config.yaml
n_layer: 11
d_model: 640
n_head: 5
n_kv_head: 5
head_dim: 64
d_mlp: 2560
vocab_size: 27131
activation: "gelu"
norm: "layernorm"
norm_place: "pre"
norm_eps: 1e-05
positions: "rope"
rope_base: 11100.0
rope_fraction: 0.25
qk_norm: false
attn_scale: 0.125
bias: "all"
tie_embeddings: false
parallel_block: true
init: "uniform"
init_std_qkv: 0.0105
init_std_o: 0.0
init_std_up: 0.0105
init_std_down: 0.0
optimizer: "ademamix"
lr: 0.000174
beta1: 0.9
weight_decay: 0.58
lr_head: 0.00298
grad_clip: 1.0
warmup_steps: 502
schedule: "wsd"
decay_fraction: 0.515
decay_shape: "linear"
final_lr_fraction: 0.0
batch_tokens: 65536
seq_len: 1024
doc_mask: true
train_tokens: 950000000
steps: 14496
dataset: "wikipedia_en"
Each number is 500 + 50 x the weight over its row's rms, rounded and kept within 0 to 999. Layers, rows and columns count from 0. Numbers have three digits each. The size before them is the row's rms in percent of the matrix's.

# layer 5 attention value, 320x640, rms 0.0272, rows 26-63, columns 80-159
091:497459468518502493522480482514455453563538530565474430485428504533528445520463516507552578547457459493591437519541527570486505446572503523403420410520481488429514518554502439518512435496504523480530460525545497536572504515498511499515433496
088:472543467482485466451455574645482522381518495443512529475518544586489427382530568419484466588504447460481530495436477453616466511523488511490465491584510577534553540481580494410512534536506488564506505549394491546512466521495421550540444576
103:491458455494472494503499469423495465585503499516426459469499418543521570546487509456524519462587442478520479478463562499447513548565644526493519540484434455474388433438513443541574467482452506488560464448542582506499505525533514484514536513
090:553468420493591513463481521522496507536495474525535455603424480475446512549491506455507472433478461406485453575583482626422503451592420512491476365486466481415533489520527490445635504496441521546542372502541502573459467510465535527504517516
099:508429507477507589483498518511444427501502523521521481473450515476473467518543465506513572512497423512616475570522465530597491465502366453470464431472502481488607518515458440398602568483496520557485347425437438494487412530484517466501530573
088:526399361419555529475543530436415512542548560525493486561538517596554525532452498625521518479645517492482520488511493381538469502592637489592475548506461428524477445439585463550411512523539504532526478458454495570520441496544452510524522376
087:440583508500587447492507467491519518527473399465465471548427498452472608479470553571449396532483563560489438505555456510476527543516487521529513530500541504411506559449513607521515587461495484551465529506473553494547473458508573516442510333
098:504464551488566525493517446415420510506512432509560450563454397383358491560519538527524496492492523522448461462446526605340556520485513507529548495435479476509449506519498513452510443499475467568464515527536454486472489488431545467441525525
098:462597539526472461523499487404527452486485480509454500420493493478449511469551563495456490531490496568529465553571465495540565495564482494444507532508428585508431497478546509429475566533564520584469486500443470490540512511513486514541550499
095:478549606596455497450556478448486513542505423521492562537455456394385530440572614499535513467518474408494462565559514523512560462516507470443462411539504555530419571471457630521608410538511468551502471514509408475511566508498615496476479498
091:439585527646481466501452545490572477514466407510543516513525522523484530452482573564415515486532477438464457509505514403610503584503597431483506531519502511544470575546475593504570463559521466555546512506531479508463565487516509437459542421
094:490465532510459482532529460528472508519555471517473548580407531492511603479487513515494528595512522442540545438477454495531461512501446525513460525490533436448512516455467541532552452462487421532576479461461465552556512455518561516489435540
091:500479519616510549541439496547478534453472485537536541559522483543392519480546516479531506610518478483435583489441589522430454483493444511444509482514539507548489545497526567568629405496518498523518588476502472504519522462463437518536413583
089:477580474554422522419484436456476499443561442482502514504562517414416455423440556539425570532415556431392525465444581459483599535444587363601484449497513526534458478454476534470569456538506436559407609517556409480441522505525588467494536450
092:512567459509367531459441460504487454447496545558518464466532590513478362555507488453460502523576456470517537527501494545559494386451441562530453483503589474521566471499493468450558442457511512492520508494551392484452564532495442483533391498
095:578519374514570563456506552533547588503472528486521477519461453493480476493487456463534527557581496456406458448458429495491473469548420500471501430554454465539577485514575503500478512514532529522592439524484497493463488517454419488536453559
090:473466432541558527463506581505541437478550492544513516592455619522556442427521557493516509460548437500440523523475470494551497475564472533490473540486556399484540548605409463508493497491553484417604468443480433519546559450530494495446498498
103:569461434526534529481415490512496550485509552483555506559526492581399539451484534554489435540515561523439565497512532435481439496442446439475487489483501557450495445498553511442450538491563536535392490531454479506503383497476494495512472496
094:511526445496512536563485485454468515495546501486487502453406427486470462468481483490468536633509474501449471495524429463545374434553418509523495519499461539531521431427531531503470456501538511539533423544535510470602337430493443541505581544
087:519362576416531508460524478494511478520542512570529577435495484493520479505487501438481485478613433528582418435481471575513492545482457557489485448520519520362501537557445453520417512471451543497628321472493454495502583561457562473532482530
092:430642458501455434554533386443598586432583524460498556458599483481530490387508511473501460526461543516477527539600543552545547495507520467414498519520512565536397471385513547515433493496524455586458483509457454367489494449504546482558583545
091:563474513475489546553538524486418419501425533493482463567461482481498510647514495545450460444544469500566487506481537453357584601472459517481557538493506548484544461575469465493636573466497495494523521404445471553448443508497588485539526500
087:423565400497526447541535555519516488520457521460446486533535478481572578574466433498473467534509506524303503520477531515466479501519509553494515550438445428467579538486597469567517503474452500519481538463553591487494538450533428528568498472
098:513496451398548585455515453473435528504472543567479461487475437468519485508473484397596559582510408504528540440465468425372495605529522451455506557471469461510517432538506499486518500505522492462650404542449514541472502496433493488544507504
088:525461456538552498529530566486445509585545474511537483519440507492525505484391470515486538514516464505538375469572486549537464493480547556484477458556469457508471559466470547500437436519483479521505444478517512477559512487477485509497523492
098:557503496471537459602480505488490520508511451471478495413519469439562559470480503507474490432543527511534407445573457503440478526542565533595442565576519561393434520473489510478483537409467540515424467475476549543585524507502600490431471472
085:467493522377503474520457478481469511489471532412443511524489517559546568538536528542424435508492487548563522536462535418430516527468528514525539603391462488492484442511528436454492596421494507677397499467533562454463527500480521555568495509
100:527467583471501497566479511550538547514525527465507556495557402429571521457510503442447503439427453486520532523461546447574501545531547476470516511506403524540453545518518455469412592465496478460432589518479576494518478476520555533480515530
096:509528478606464540518492621429496528547454533529458551481499563506390578400507459546523555511420473467520481553523573450466518504542554470452493494526481470514558524464517550481534436501554530428639456407508493429528433484533516497541469449
093:450460676456463511542498538581571509529432508526555536523466495404491507461531513445449455494434421482523507527440491635499518492451400546455518429458451487479572526593516564495478520464482464415517491518500541503456479469455567492445497531
099:500563513553460490555465526476611510489452431472506510396483472410457499532517532355481512497458603432432509476510456555368524399449406449479465392543512494518474514569397542529503442504507492491515619541461532463497613560511512539429473534
088:417446450447468481398483504488510440512542525530428503546401528580408554573502460480469556509508597474580480462553500582486547422609537537556445504489435450423537406507450472560487529500487537507542477435509622591418457550579546518415464519
083:446604466482539533470456460500557525550494542475531484426419452479442568476511480496494510519398497507490500558533540398551485501568478544553528553383479407517523447554486487496515425498482470510451514524544549513569511443511462559507470462
091:544516458557495495514534593465546540479505478520534548578539540575434510424559569579425484535534491480437512486473492502455535534507459457480539480487414507539556531498539511566430531506530462583377575421445532468437402455576449408440544500
095:464472458492574449469548395473436485495540456534497467434478521560437410508433511519547617617480486560504520476496500447388451563550462452516452513520519536575493468535469552572534479564484507471460475517511505479458513493542469492420511495
088:480426542561508499609544476459450564507559452530571522496406435493481481492448469498456590516379458406547406456494574442606484463598433548501484486476475467460486482540462523515470444501553505540453446592559507459499399448510575480402519582
087:523561619498424438512430568489525556490523390409534492446423544443509593502600492545450458563453510489554497578526476454432481447430468462450551436471439579492528511434550554372494572489497418640507499513432515443523374466469479502423531526
094:490482552596504510510430441528437495490456536520497546527531402522492570426468463492559469559500468481409527492446573518524418537515493479394527511525490517505479480473545528449485456499494524503502554568516575582457442479466564493555559449
# layer 5 attention output (transposed), 320x640, rms 0.0284, rows 26-63, columns 80-159
090:509519524498525427451531498505505437432589515482472570562518423441500527558563490418528490496540537561464449509552460409529406557464545548574518554543540487539516502433540455487479568498437497485497522518510547481428417537519458443539527414
092:551474563479568479526544440417496494511599458495520543587563429443499499524480500603538709487496508517515475505568589456439557454439446520568542622459480466440422552588535512514522468456412436503518503412543477418459548517534516489491514477
100:498491557497478529498526461525548497479496490428492519479491540521518498511485426511508475515459487522425477543529432447512467454482503446527472409443603527603649517525474472478496605506508546474500435502454506468516485373498496470551427535
091:474558489454412507464530489477531452437451570545409495501461506468511468543469459487458497508513520558527442455556507412509485587435569527508480513564528471596520504479501436466442463510567464456505573556558512462494491477469469473536409402
100:491570467508376459435557526490564523470550509522489468579538457422521477516460558443407543459461648493478477441627481527493545514435530535581455518524437560523391583467572545535429512539489443431555573628615546496566552441496475494551514435
089:466564539456443427476512528510565507486469507455532541513527475466432492479483468426505440420370452527507516539435528508476488526491474501420516435472551554522529556605517483477512506431438533471471530517496507406515571444540544534587497593
092:516479541441486524439511474524485457472495587556491407501563517521617357477496387514551612534507393501521471451540535476523486477560544481412447472482578545607560456479498493460435446525536464515518495481576368484437564528565460561479457632
097:518438499539574574486413520535589441542449574461363419459431614581575522478550491440492501561495480509504547507474440534497500534553508462459499487541567525493563371441375530426483478503541573435512477590500510536459473494580470522542524574
100:492494520489487521521462520532458532498491527436547547589523524468499465495492418548564569436452492433512530497502515481445422450402492515600516528483524443482583586580481549547561507505443463462516448439494562480442543456550495486449508478
096:492486447462566498580475524454502455485457544526523504555535610556517462506481419607493556522470515536572540510453485490449498555431470499514495601532491489448532536494514401542390531527452578437519476495491510545460419544477468533498490610
095:539471472499516483506606485521472522517398505529447464446496536477543512493513473530538520459489478540519521494541471560408579455570489446540551401577505459520584409467508409519508568546591575437470460514453527490470489618471521569454543583
091:510510479467539499465515464490519488436497474523542455494555468541551403524491475542542595492530495609463478528549612489476573517419494493514455555519451589540487504512581430535397505542437488487505553500530453466395496519461527510583516504
094:468480533480560520591555476492507505516505444445499518465429558516598498540485593540507524475581502543470518491457504528559535563429498466535562603497430524410429466527510409453466498494461505485498502476451487559433434663439519544514517414
087:492424609500653518567503513552538538495443487464465529514465534533450552439559425499519482461590476469527411595487296515462482499575400510446531503454514496509508589520549405459473507533503533435503375540477539520476495490459468568503454564
090:551468522524519483489609474530422541456544432538472550517458436499468539473508537455471556468527615519517426487566533502496564577452526470568502506481466515460391548512588496577537562553437470465470524551452587530554416479458463546532532472
094:439515586433432440505431472480491468447610521494478534522558460469482528583526582513496478479433538523509491526534631484593532488442522547523480606505532533453398547579507449495470488465442513525469551422553479500632454507497546518502400413
081:626503499543393410560565440535481494476497466562497489455520409522483541550462510541526506514469520558510512494586610511498525457431526489553504448567456458482480482506534410521525572507460520562419465499449585493463457589446521494529490520
100:417554498489487472477604578541454453511436568555491526500510460440589442542548526511457563419511422486616451544439425571552489579565549508507606565551438513525457508498532569484509362476478377466568590543528461476497523513491508590515526491
094:424542560420502450378453528534476463452532589459543517609606490452571536578539443514481387459437535512487525531509521492552491566508595505540449566520545527542518575567551484458578513509497473480562504396498481548441613501536497506551455415
086:521607436559480482484503488486441500499449519540498337490490426519513502490446484526416528478431518553500547481504558507457528485536594535526438448588498430510491433425534565452479490529561543524449651634516600487510439446547490464504498539
091:517440576509676551545463603481466494549375484467526500527475547487434482546538361548495587489473507501540440482365402466450494538537479509491545517508474543499569566543522559486575455579465496435556491541555523575457520468493489482399456443
094:437515460544395428569602448540536462523502483521482568492445585539524468443496534526592508542511495500446512550513436594534425417479525436532505461509449556487468521527397463472487442526506523492507424556506608462504577451496485487489477465
090:540547581456493526539447495509459582490508464539481492472484596554460465471507499448562424531503398544534513443489467444478506457568506438413487498487597544491530447490457487404589511523519518498509412444469415516534556530500516482417441432
096:469544446517343475595497509484524503463542462442450552464486528474451500477537504572445448513480527533500489572478594535555501496428613482594513437476477477536535563507473399524560538455479498485524574456499519412554391487523495469555497473
091:482460511423544541376448484459510436408546524442479448517574470471493502549560537493483545511482559516497563524484521445511478503537471498584480574496555538521570416497526520459508582498467532446431558548507469514482436552588504540600540500
099:518449539484486504378525452497458406516459547571519494496529493569624414508513366572455635506468483538534508568526491489550499527540530445495416459437594443644545437476530596460424486569477500463502501528513453476426486467557435538610539532
088:523549438558491495561488483507521510512429496563475488411485572504461468472466384490609614537520435521485518433449502528419544435490564490472458475529558520560536489440476578508603428572543501467579484499518493443462617415616495484446472487
100:486498521619502492483522449499526423446525451515571486501472542593467510530466464517501495487551485507477413505539396474504525334503438543498507507444527391495529547498485487542563495495513520561556322411477489510518538505463465444523424437
096:440539565353486382516529421570504410472566530491523522584508448472551451610499550512533448534511534548456500503470476479581470527471472515550455538525540542456449521549503370558489546512423501528451515493483542505506463623484503464526491484
095:594517385566495503472485406463417487470474500591436401460436583580568479538446514522441500549590497563508507447600539493481553465500608528509461498556595384481495446364434496504534452500610482556515490525491481529489512566510465491484515446
101:486460506480537578497450461477389567520545514546472473458566523504563551519480485542403431434597486568530526511581514582631486598533534529491514621481564460496448473433601516476412561447528527458488476426521354545542375489442504476494512458
089:557527515518516483502490536512534550519482523457513456451596429440466501496501503432536410414456501522434475509498498415502446488420537476480507458478561509595442592497563531505501469526529501470449596533469474470581496432433535541483579440
087:508467507452441472551485475561417534432524532527456539531566571530547446541568476533480454497581490490475517433529475547533544491420549415538485486518546564564549511479512497549578553485540493531527464415514416529448504600506462437473506507
091:494511578446563500451417472535561499561416527413512481461510486460495489546416444442566497496436484470531510502491517492511553484542451570419476557539570508460417468507492501421544445481549461467497491558543475523534680481517593628494419538
096:521454533509510546510476585490529548491551552426579527563540371408537594464574564533438473443471456431504505541524518508598528518485480514548490490496468467425500549521526473507499524402432445457484562506514494523485512604449462522597525581
091:446523473463493417367302506583575474500379572505470365509568528531485466532487473463518493483555513545484561456510454490497512486514516534514496518511552478517540447409533532412526500494545541512552560452553521546448567575559499450494529452
089:451486385415562571470510431432491458475498591536500521518567468508551445534462464505532576490500454515527517402525544568464533554498536561571409592510563504504492458529506558562521477490556486489502536439604437478429598465596580498548520473
092:427558527430535489462540495540524432427479437453467470536459637494595417543534570486456524514513429566562444550500481443510527516474505475540564581455480521491572508517475440480589459496436428480589463493478424467466465578499466509454474492
# layer 5 attention query, 320x640, rms 0.0406, rows 64-112, columns 80-159
106:506427570462290489483540553532504468518468544589520558540502504557457546476416581618408529486512570545559462538524514473515381505477453449496425475517406547493535532533537557490539517483513500494518479526469463522555415513537508543524386506
117:542511371511451479442485513505595470543496521514510522563488355420511591463582529455465433519618588484434537425528456498467499620522508546573495513520437476413386527489473483592353494507485523493460554477567554531515442336518600520543506538
126:549514544573373481459524482494499510432378435499485583531436554565522549442448525592513375481568400508494573479476461509550433508408482502470518443550499496482421419479349578423553570375624543504496519549584522608415593427515543499453463376
094:353390531413504446533500530525490556567493496595453466448475470513464533455472429458609554504437515551475451560479564535502569509526574472456453508482528432558600612484467432476483498568484481439538503422464499424613439514438554540479518427
093:463523506530449445561444483481519521478492494505466413507567485545438444500492462436562469533482505515449469516471542471568616451575600451516503526513522490501484447421675611534468442539441546459477480461511530549567437577462522485388564519
173:620569492529488625471519479393533515402541496438555577492480472453539486572522591542377510526576496488518578422521541478485497466503409569560459489501446604563470427513505521556451559504527562518514554456544472465452526537585462507526450562
082:541586480563494570475508542560544564519553414469525543471543517470480493552556598417433435502487480489517601471535560491507619517527466522522410469555439489461527309455493592459493497520599514481503531415457552526486531548597522471504397592
085:496524424436543513541505465523481504480439522375455509500575446569469461469559523569484467472435493556480480558493426458466467463492540418408513505561492628540485562512554542546513463489460498513610482483393472491567421419456448518510577526
097:522467606418420545405482468504556618516473562513480591508508562572377456435501435462542457428432491511534461435519508522542598420491438515455427518426492471485592560570515537517463488500416472517503416525518524509486508505553535540524441489
124:436539414448478524528475577527536437622647579501542450477578455478501459493541508473485524527508551476554458525528503482485591492630441394565468514481536552533609565555655462552524447616421412510487478485438490431551443566514414504463547625
124:551495431581521492521488493389484521422517515464581456606580468473445467559431544554476401505542497452452510515462564467438514462498532576575531488491486534550433449443571488585464475499454527527486475468557495557526481509515486470456626538
140:481497536473493464463514516570506498548419456567382567433440525547544548415543434471573527467511492547490498520511409535538457572444465495449493476522525454488545590513374482401530539468574525482463550537473529460477575460489511518537434434
147:363399532454495367517498563558501529555440486587420468475470510551458547450453422450614503462468476528471426588478466527529524540499539461420511506509570389503572619479424425430542485533515488470500506492464491516517477448411553518507486378
107:561489536584509421486424474526562491459486503440428492489473499504537448470487448550530449537569470547481521553468438467552524445455449512438563538542484549543420588488571520575476517492384582488426471503497488553505542625522506552480597569
116:603416523489429463521456431455526532586439510550449496457516607540526495372533487469600500506421459592509561402453495437516499457609601489499564504543540478446440455494509594480486496478481516468508414472509507526476534486417561538404523541
095:564530420529498501456447542468510504563564542397538437577460542458462512579438508505512584503485537510503493497479534530533507514476477528453495593607572488508480500486545486594474475522485499538593486560542514456449579480505540488578537531
113:510481517564477503508509606529538506496472472558515453516558549514483421416569508469462456554503436516466515500457415485550470584525500477501539504481389481420479431411556575400528487494607513481481506387438573554526437472538523443348474536
111:556449570540494468477454530422529478530444582524547432615511501480519529543444488464522410521525480476478539517472525504549520466477523562505570476488540447502479490472474546634447415435485542487519498490534545490522506516491533498523578480
098:454546466540530563498592545464487558465621493527571528548521465459437487473542596490468549556531479464489453525497412551556494521508424476484395544429508524498526533484493439451527475563603472513488515456472475500534458514470476491502504453
098:592494520542460501503556541477536574494489488510474485451498611373613477482555523502521538475482495541528541524502462487514475462488446516529518496478473503480558565536441534490575590533439450483564464484451464472507558496505588523600507481
110:426470433560543512463424490578536454475464498433575500546508571507442548553428449464543567490527536504434531466504550470521503408523499513434512453644566435542444487476586532537518585511475429539474534522544560526476553520531499518382412535
094:557517517561540605533498509495588494512576504471519421458498471434468481484456425450592519442510572469531509573590463436536526426467510536486483427550467460511530446526380447469574559458461519527424437435525510499551588466393611549539524507
112:521467548543510505426535533518466531437514479519531447572557524459463508476565467498454560552545511513435494482463440493566462579500488506535544505493543466514464475383458573446440512451569559457498563488419537496525472532554490450439513399
097:473444580543539488452472439483410440388418516546513514572561468512469560550537508487480546446534516552454502434493572514539512508535547516509490457430573457539457496458441569538439431507446585473472526559508488464532477593510431540439519462
076:530573479578480573512571538553586490529527558484524485494522495415483456524426480498523490448490592554610464490634573454497477439508472546497509485567460473499487541471465490593516468452337463569564446451475520503574565515498525553479527558
091:529495537541431504537517530459514527504471485573440580471506571490478459410577568434490417484461505495519530431499517445460590550545459542527479400459442529394504474561421539427535482547559477501519485465492491546502552485453585521531507516
111:543505471513515563556592466544492522446560436570527471466506450494506511479458445543481628530547582488480361496603421489517423445435514468479517462512479494473490419448405484432479527365524580548442495451436503486518454462489492528515537429
097:481512575500463556400585510428522421387414535515476514529493465438537483487516449495524522444472594633541515454504500502491400446502524477551583518421450463488547547548536566553482467484429554522540440534468522454616458502460424614535498445
104:454618485558442537446523472495554501442498430554522530526465497497424582482537494486498498535491493531449537446553480441475516486603553490558444495571491469581528483487523545461550507546548556489476512453495539494505543551485500465425421459
094:445418533475498551509592527506499480447483458473460452543494474450671517560479447532478556477557557509531467545539514544539460495379446398518566459455473496465546552489458505466486559473410497468504481521466452501538453467555464526596538495
105:478449577540416463526489522501574513539515521546545494437468536468602507497525518472560576486485482458526517455563504497509544479503500538480462502466564443393580404502502423498525501546519498468456534474565464541469501545496541528483358536
084:558519431424528483505535351498402535491494518492462483458550504518391488470525465539471606508452503562481430487490472523549467508541562430458514617528551587550432516452562531499453382504483567504551472554470491509497468508455428521429534494
084:472464575440397485467496413423448476448401504540421542471401431501601541529529427547553529455528496596546550472490583503419546506498560505556561478445495504493548505524503544547542502510410558488535467563526452446495473527468499533597507404
078:548633345502525519550497533499534498546536551491580439448492514517435464483352546539450430515515495505451458535518395495478390455513459575457532537572431523598479564454534451573541472487468494558474467457502529489530530434427493421457576503
118:578429425415528456611545434504418490587419547514450409491593520550491475434472437462494401502458465484503480515442480479518467489529601425502533507499557469449432454430527577425486398461495551495427455480519510561481415487498477464432574554
088:588439530471456526557520485480563536439476477365393388461471503506608428476535460522604541501498527530537543594489480428457431468385529532557691509474472515504501497510513538431502594433423541496424529501403510472488491426470541573583561487
095:517450468557445462459486549552573523563501484426505441449486621411541463512480459376624482513485501487500584541436563425493572445476515545529541487572537408470532357447522505432562539468489499477459518484494522599433557528542553523549373495
098:467524440457455517515435524518472513584504458463560531528550476515427556638507573469425527470538511438476559512528540545491638538498487513466495498583494578490508378419566557461509407563570471494530552550539524557502495516518545393480466521
122:558497556465417520523497457450525533606487470570468472499496450525525495466545428486501379546422410457495610506479510521516550565601648482598537574511475437510493392485520587485497422404553562448530503435547553499452423468485505364498522487
100:467555494461552548498530522471441521514574546542543612459528481531444510438505533544390463493491495474487484496521442533534495593558498581429428600465513571551495566490465486499527432530518470505519538492546490434560511505508527402489509489
095:561475541502528522499537585508526492441499454457479451529433496451545405489475456554480537530609564492577430620514386477548417494365387520507576468446418508484533603517436413436420588445463482513432503527424481433553536398523537515545598466
101:567502529482525511500467373459500414427503419545498540459487516477471526489560482588405462458513479458439465444456472542505443620466532459515545523376437535553382574591487525506456545516467521503437547588476508470525523479527536494535530474
087:496381606511463433437457509447519420482416537495441511525431507501650542540485510490550372491463479519563597493459594449447551531496539492590550438475506455448530512601486525541494519481420467437519476522559461488432530554550499544573474494
094:466477606547465486508505479495506400409415512505414487494419438477571488522555439511479475441558546538566478522537495428487428460471528492521599451461415461467480600482469524522467537437354522510480506520498489459557446502518460559506546465
121:480453533493516478452464506411469570528574515435514560506460521507431537537489504517566527524542502478494512542409564489530594493441477589462464490499651536555576586542487394492534588573492483528502507561542472478392588594440564545549483474
083:540521517506525456491490460489470467433478507447409522476465450542465507480511465569475502491481521541506446544454429393471417460432517475498571548441474573574480652521508477510415517461431591531509525533406507453522481489493467600492547484
110:608554531485480515505601407443480495489492462537428511442456487401479474427542437532552529490530497508500501470485483472513472528487500465601571530457457403544474519568499490401493594539545549515462458550504540484478516467457565532649575413
125:414501517427527622554522493556498482415493429487538559524432451629512529453494521569499535476519514463485488423525432459443503468444485474477441443557500527536515474568421437466523605511629460476448517425493491502538436349409528528459461483
085:512567452621597515508462543545521513492570504410545464491552531545432487475437492530543490572499471470438434556464469447480475401456497551439545502506507545611465547460517429522517563431528538633519492400428475493424491476471460504495504480
# layer 5 attention key, 320x640, rms 0.0379, rows 64-111, columns 80-159
107:497580418458551531561505473456525466573579544506484584567505483411582521454543567498486461529480564464517496470471603559388535575489468499613516466395540577512504522496547567510538557519459540473449532589505545470483477507518528428581573556
137:471464387465566474511595543574479424572479486518609432543533473494537469384574515488539427523503554532505514536529495552433494510594503429548502390503458542460498460523543557524539418439493396501488467550496535514514502523510466491476489528
122:444406428447629498492585489554470484554494568515501503505501507512608504461585520449541577508435516502467580506454600578412523552535519485472458457491511511415503472548542546492630436468427397477502495501514496446511452463472475541505498453
126:489492539432487486541541455401591515579470495518504531567518508488557453458500499561559575542364486561507424454484572551491468566452496542437583476520498480499509416597496531460588403399480457492432491503469465486441471480514506583497497466
137:475473530411497514467574481433567553526511556539483531531563504503592467491475488529546539546332519531517422443508647551501444551431484577467529433481477500489523465556426517481563404371459531487449470486460538483474519503460532600471534483
064:526506476563543477542456498594476320655443439537446440516457495494532526456561463455543409460606468499516537480522420548520477484488488357505411483485529509497433508467541557439498436579519419531544619590493472542461554425594486488487542548
069:515525467512559380470500484546496370581437455548508441522531450553594511400534460521532393478506505522486531501474558565423555515481531446508373429486482580437421421491511570422549385470467460573518539646525451569445513501617476497487514523
069:486503482453483546488570504489582644358515477506556496541532503565465394502488529489395537510528539508541450422592568511517569470524511611493515491433480503485619571552422449626384472468486532524499422476468498461526432555372414538524558489
098:516532436485555415447583504495473473415535531454557494543544493511506563578468550519466570438585481531422536613459607496449526485437551485433528493589519384475478495542508499559506493560523523492498592404534488491507421533498453502496565454
121:451417420509468504486486493575432523546488505382478456426482417460537473489525530457508522552493505510449488495447512582468503408466429401525460484495518614484515415486599520561424575562494582462470539558508452560531335510522497522515588442
118:518533479529510529426453507564430517411531540438459498453501468486471558546446508479528524462556486474503576519479501444497488420483479454571435540491521577517478546389521509565426628580523605509525537478524496522557468510536485457511467489
080:538515491425558460487591462440549542604471528546518487555504512509614480481531469512567574563399476515487501526485542568434498521541507527431579488466468467441539442518477479462651387477401389491503468505547537493527476497435541509547461327
070:517523484427501450519572468416576607489498536533543538513518501486578496478470482526528572579347529514480485514482553545459493544546495587503597543507440490486526464512440453535594450451463482487507464426486552496459453487459540520552490373
197:483483495423525497535608513458595539544527528555497442549506506520580477494483394529561513514304519524492449498547575551453520525476431586446574485482489475493538540521454455445523422463453521490490469511491538510524485515445540560465489401
104:555504511464422449474502524462527580431466500436526538490542527424482615506475516486468444496463540530496473415614582456524480431505463588590469513513526543491523548452429542558505575457474539478551480444457526489476457549434470462552493479
083:509541458463453561519517516462534538486494542457425503495534518547418486576420521454363577489657525498475399456578497503591420490518475550509552584540497454581573597466557491607451527577474510447517399464451467412493546492459466498497495541
116:487492444562520425570552469495541531466502470549572509494541459511517563463464519560511363504455509525529475549485549547421481452512469488576542398492409598504432437491539512488490497398543584580505518428581541557462511437565516508498506443
105:556446496486383606486520558432529579589444518495415516535500515462517589650413514469467481512464512459449481508492459445544454481465468555469492482518467487525561533464442517549496540462436539463540499439470514544562485474412588581527500503
098:528543480552585514506497478540454432484523471558512421499449496547488491469564534589547400528448491529540556631485456530456525473522523332521496397476493510552411417494588475420518416471532463478506500558570463496563483498557540436419441559
105:527550571399516437519439545546518486531418522388636407523517569423493524588569487463305417468515522508543435482427467477557452438433483523566398523507449502493484496508454577586464504470439422537450497538459491468473470491538504493500515528
112:476542515547479498488502477445489543429486465500505523503539513461457401465474469434434566450588496495396471455570513561647421560506511530492506524518574488508496533486587539538571560502453485508493448505498443506413575577503468522509473481
094:493532466598487523573435536479464523445455447468545515509432504481453523546529518539428502552537531449461548501420428435565431501424501508473479560499541456554507590440473479519489544441554506474417425470467505436588460531387489424431434628
113:563507536451410536521497524488525508616484443541429507528544617534549507577471505511512389504497484490523521530498449482495500509507510486533517520587478482479426457582528543370539421489493477475531484508549439536542582445534596570532510438
085:494458549489517480438462495546500409646488405521456513488440504526608526537551518458595437492482502464440516450431429529497557572499542478427487458505432462483436462520449518419527408507482485502559664596526461575454536533590550504536582487
069:477488514575470582508516510445475596399495489447510568509483506500425520551380454509432557514525531484449513454471559449545450581429460585485572545528559431533551601523527483590470621457492556515447375445494555484503472591399480515440469541
075:538496560464554370487448517565444395560452544510561430480478475451561558488542483516476361462431517489488494542431496468509488473502465502614426394519447572493472453480425573492498566465552439531568527577458519593460416516535461436436433426
100:526518493631413610558414490478458527472457434499457509508494598589497436583440528529550470564534511491479653530546463447518459522462489469481527547532590478522475551485536458454422513564510469502459398524557441499649554467448583474481463544
118:471535564554436596436471560471520508504535457445536570497438548483523556546403454397462465472545510486476456480396529454511450564501467493535511562544413445507455555485565507504500578478505496539459606446567593501476422482491552441461577581
087:508526430564526366518514498484439427597574472517549509493503581450539471411565477491538464505455518539492496513524410539501572533500553447545464595445502525409398485520544579315560496518560527505475596553529478493445581486600546437460541458
101:488582473554548510526498495524538424575452437514473445501511529465566453566518533455461468544569493510523495539406486496535425542453502517452499515472399475470417493529497514507441426511451423541489499557577503538523551387560580523527609564
092:507472480531554516528503541491466419530431580451498479453444461476527599462539504475581463485464508509438534572447522571493465483448522436539507448550555539569485407409497456500523514482516506497517489504541500519464547474555481487473447503
072:480476509521425596489507485462507626357544519500439586480521519601406472537417547524530540518495527498500538442580556482480586539538487566490555551514562477518502568520513419512416499545498562409518383430513461397586532578428492460539514524
079:448497550495501494472447468514506361644480493494469488490519499530536552504511491414486442513466522468510455533420401458504592551493524496538451587488435453490493550504466481428472487562514421498504643546509559563434600388598550485487585483
066:534499427620498610560517532447520607444538575485553496521520492501436449549425490554468554520439468468459569554515515471519449437526478523479571443505602460565542511443570436514444636527493555499453382373515539434537457470403536532474536538
105:486469463556448466458528485493499538374505464591530443463572353501483583539435518534520444507518545498490506499501498465476462481515502583536534404509491561485463549404403477584444486408488507524547468460492550542574450579436516446549483430
095:479548504512447548602428529499551567473532553441579528499555558553487458552454499422367414535525498493509522470462522412547461482493476564608525602524549495537564586512445457570393473493497519528434522453456523450484506468475515560484593614
092:475623516459489387485521480491454456478447490479561506509564483520490503513439413505486436499559586486508470516498513501542515585448496511606438532550531577489460462431509528548546557429514429558502413527503512549424592547575493458514409515
084:483511448506556467541502492478525400606482526569418526509535433520594506482560512493523465532447518481468567581451521591457609510466517520481473389464492533467485444500495506453579393447481531485583498554500444559433573415584528575537502551
128:527499458430404420528520525444532541625476573509461518463581513465525610479479543519484452522441495516555471508560401476416520434450548565526467627513466556400505474484380602477468458401507612461509504436452556491571546374491550518580513435
108:466409474573489545475561527494497519493521497522412446551462466551495493417522500527540512457495477549517533502463521541492492471504499462447579352475497514434447454492545507479486502464511505451613598453523448442557438492525453536465516486
092:473531503531465637660494561489512538485510502474560508532483522506480448627458441541472501522516475495518470546437546448499458469509439480499589518470548472590546544534565449495499550497512504542480465458526528477591419438404479535387551491
096:492442552427527478443483486542503491606527554482531502493450492458555534469549514520513484463440468524546574454457405461479501513550469450462514488519378484413454516509484593500432456559476461466483668466460463490496483463610585520548566449
082:488518557363516400408568478555492445567473486464504494522492454374550535467532463414467502475551530514522308467519491493500488499494483513538406540485425511435522534504342578611549509501469444529581654532414558579421473465554436511568532418
122:387460588506468566538484511470532499513529508426543596542464568503543447527445407451584554455507474410416491489416491469454487623449487558399553579554503413502512547555469438522414573475541509555455565424540599539490553507426503560486559391
121:470496498489501529494456538506414507513527553473391455496500501505322489525543473483546568463481539506516492530535487496548579494481514505490475478453575489540584472498498457406604501524524473427571474560431428451479544588502477512464424563
072:498489522459455597470529494472507699375584534442510551558525568519408446556416497516485630471492476455537503470545536424466545532528456566467580583477564456513585600571486437552399565559498536477460503422506521391528441625356425501495536453
099:496581503433531481572391476549473385655493525500564432445526503477473583525499464553466450504503513509505543605409409428490456509505536519538498610622451480511362499489560564449516507488517435471429466478482511457527519432508527428484475497
124:522506479506481589599487491524485527488546482524505413502477534524535371422543546539476549560520428484471554493585586517558464327556509428521532475471617512560526484529517480393518506548537466504523453519466479492587354405429485493428512501